Each number is 500 + 50 x the weight over its row's rms, rounded and kept within 0 to 999. Layers, rows and columns count from 0. Numbers have three digits each. The size before them is the row's rms in percent of the matrix's.

# layer 3 MLP down, 224x896, rms 0.119, rows 205-223, columns 128-191
099:518494396416506455508484483471453550484608441538494572441572425494437571419475477500499556498517477427565532541492511540468551470400577549503493490650416474456522522462574456540517419456541536
097:521544517548514407607525515534441525521380454459551412524517516532472517539570446524490570520528512609470539478526540509556548564519434435540456526509480478547457482513485461498531531432607604
101:567494534516469554531549521511408549498496589461417572499486552537451513508521507447530469460433485531479536480465542484496641424609491483448564522499510502462527440497459519454502448471465494
102:463553415520450540376458512565493473506402535416577444564607546488546502545445450517447447439521576504479510440565458535428508436475519387471473471501578441470521544442478459485491457495473509
093:541468603513523462582434531492496489610562488496587476592569567504526487520422539547516538548516531442420539515542464426513488429514528451581602507557549566496490463477505529466453524518494538
093:487577553451481499440538553508468488578543529527578541475646494494524484537499551440476435447484457548540544526404458493551530537542550509472523511470501550456465467475451513470476519481534457
103:445559448451480418563515509441466562582516457466491540563454537549575415618564623517491438525577534623481537572463490436481532485429458533545542501496475521393479566531409528459577513475480559
100:573355509480458427508506281569549545420536439511540534395546561502443542573505534583427593538465558468510422426524496535486558420457421527533461502482439531481443516453516499485501578520491531
098:473525424429526594492540459451506496549421439529531443504485478401477485443471606505471484464532433467522463429464443582473503522429498582452562507511451489530524436488547564499573495471489551
096:504447492533455562515402568502469429617495504509624538494483513611499570442595449497535467490489484471464529571551386444522563546549533434431486570406464555540510573357493514417530418497563540
104:500494482468549491464449529501610479507504495451475421454428522565440522457453552520491512496448515477451485561517551474552446519531387554482540520537440511601541409565526507479496467529483577
111:376497452511505449463490443432513561560576504480555547488433574493511454520507479488464535389561456458499435476441441524485499471374505552513425429571462547524422472436485489478544491540494485
098:466595551477546451551586497527434426657439479471576408422506584503516576496496549541580640478513454557435429512496478524511464455435531412549480570537393469522428485584526547448482547448463460
100:570402501458492412571486618494460608515446513500484501618482428475501527485540449441598564470535505507567539577531457579505457562480503499452556506496454543466510439526381495529545525465527481
100:480548584520462479439479544586535491507525527593465441555497453586506473497410510514513431517581449503572488472453450422495522487476521509505392488426618482533465627444502508478524579554572488
095:450487473503484554498476532436573479439516563535470505537475534565491543432498369478508434525457466430476469442528593496438581446411483524441426524503611480570489591450436555516525456504541485
097:504549499480473538498473378475473534485473465457490463517484488476550534543480433512481524519490474505467448478502518554485656529562470528450456493612464526482429486480491583547524530509509505
096:561503453519473558401465518404491515511511503508489565536456438558595509440567513443533606399497521476473496417501568576550599481479435517397483523487398480460490554482560512519478425447510578
100:582518536528581503497527521597478490481503503440406502497514508543503534529486565521408453439587547466480550600499486461444541535420570532438503428501507399604486503486488512448435507470539533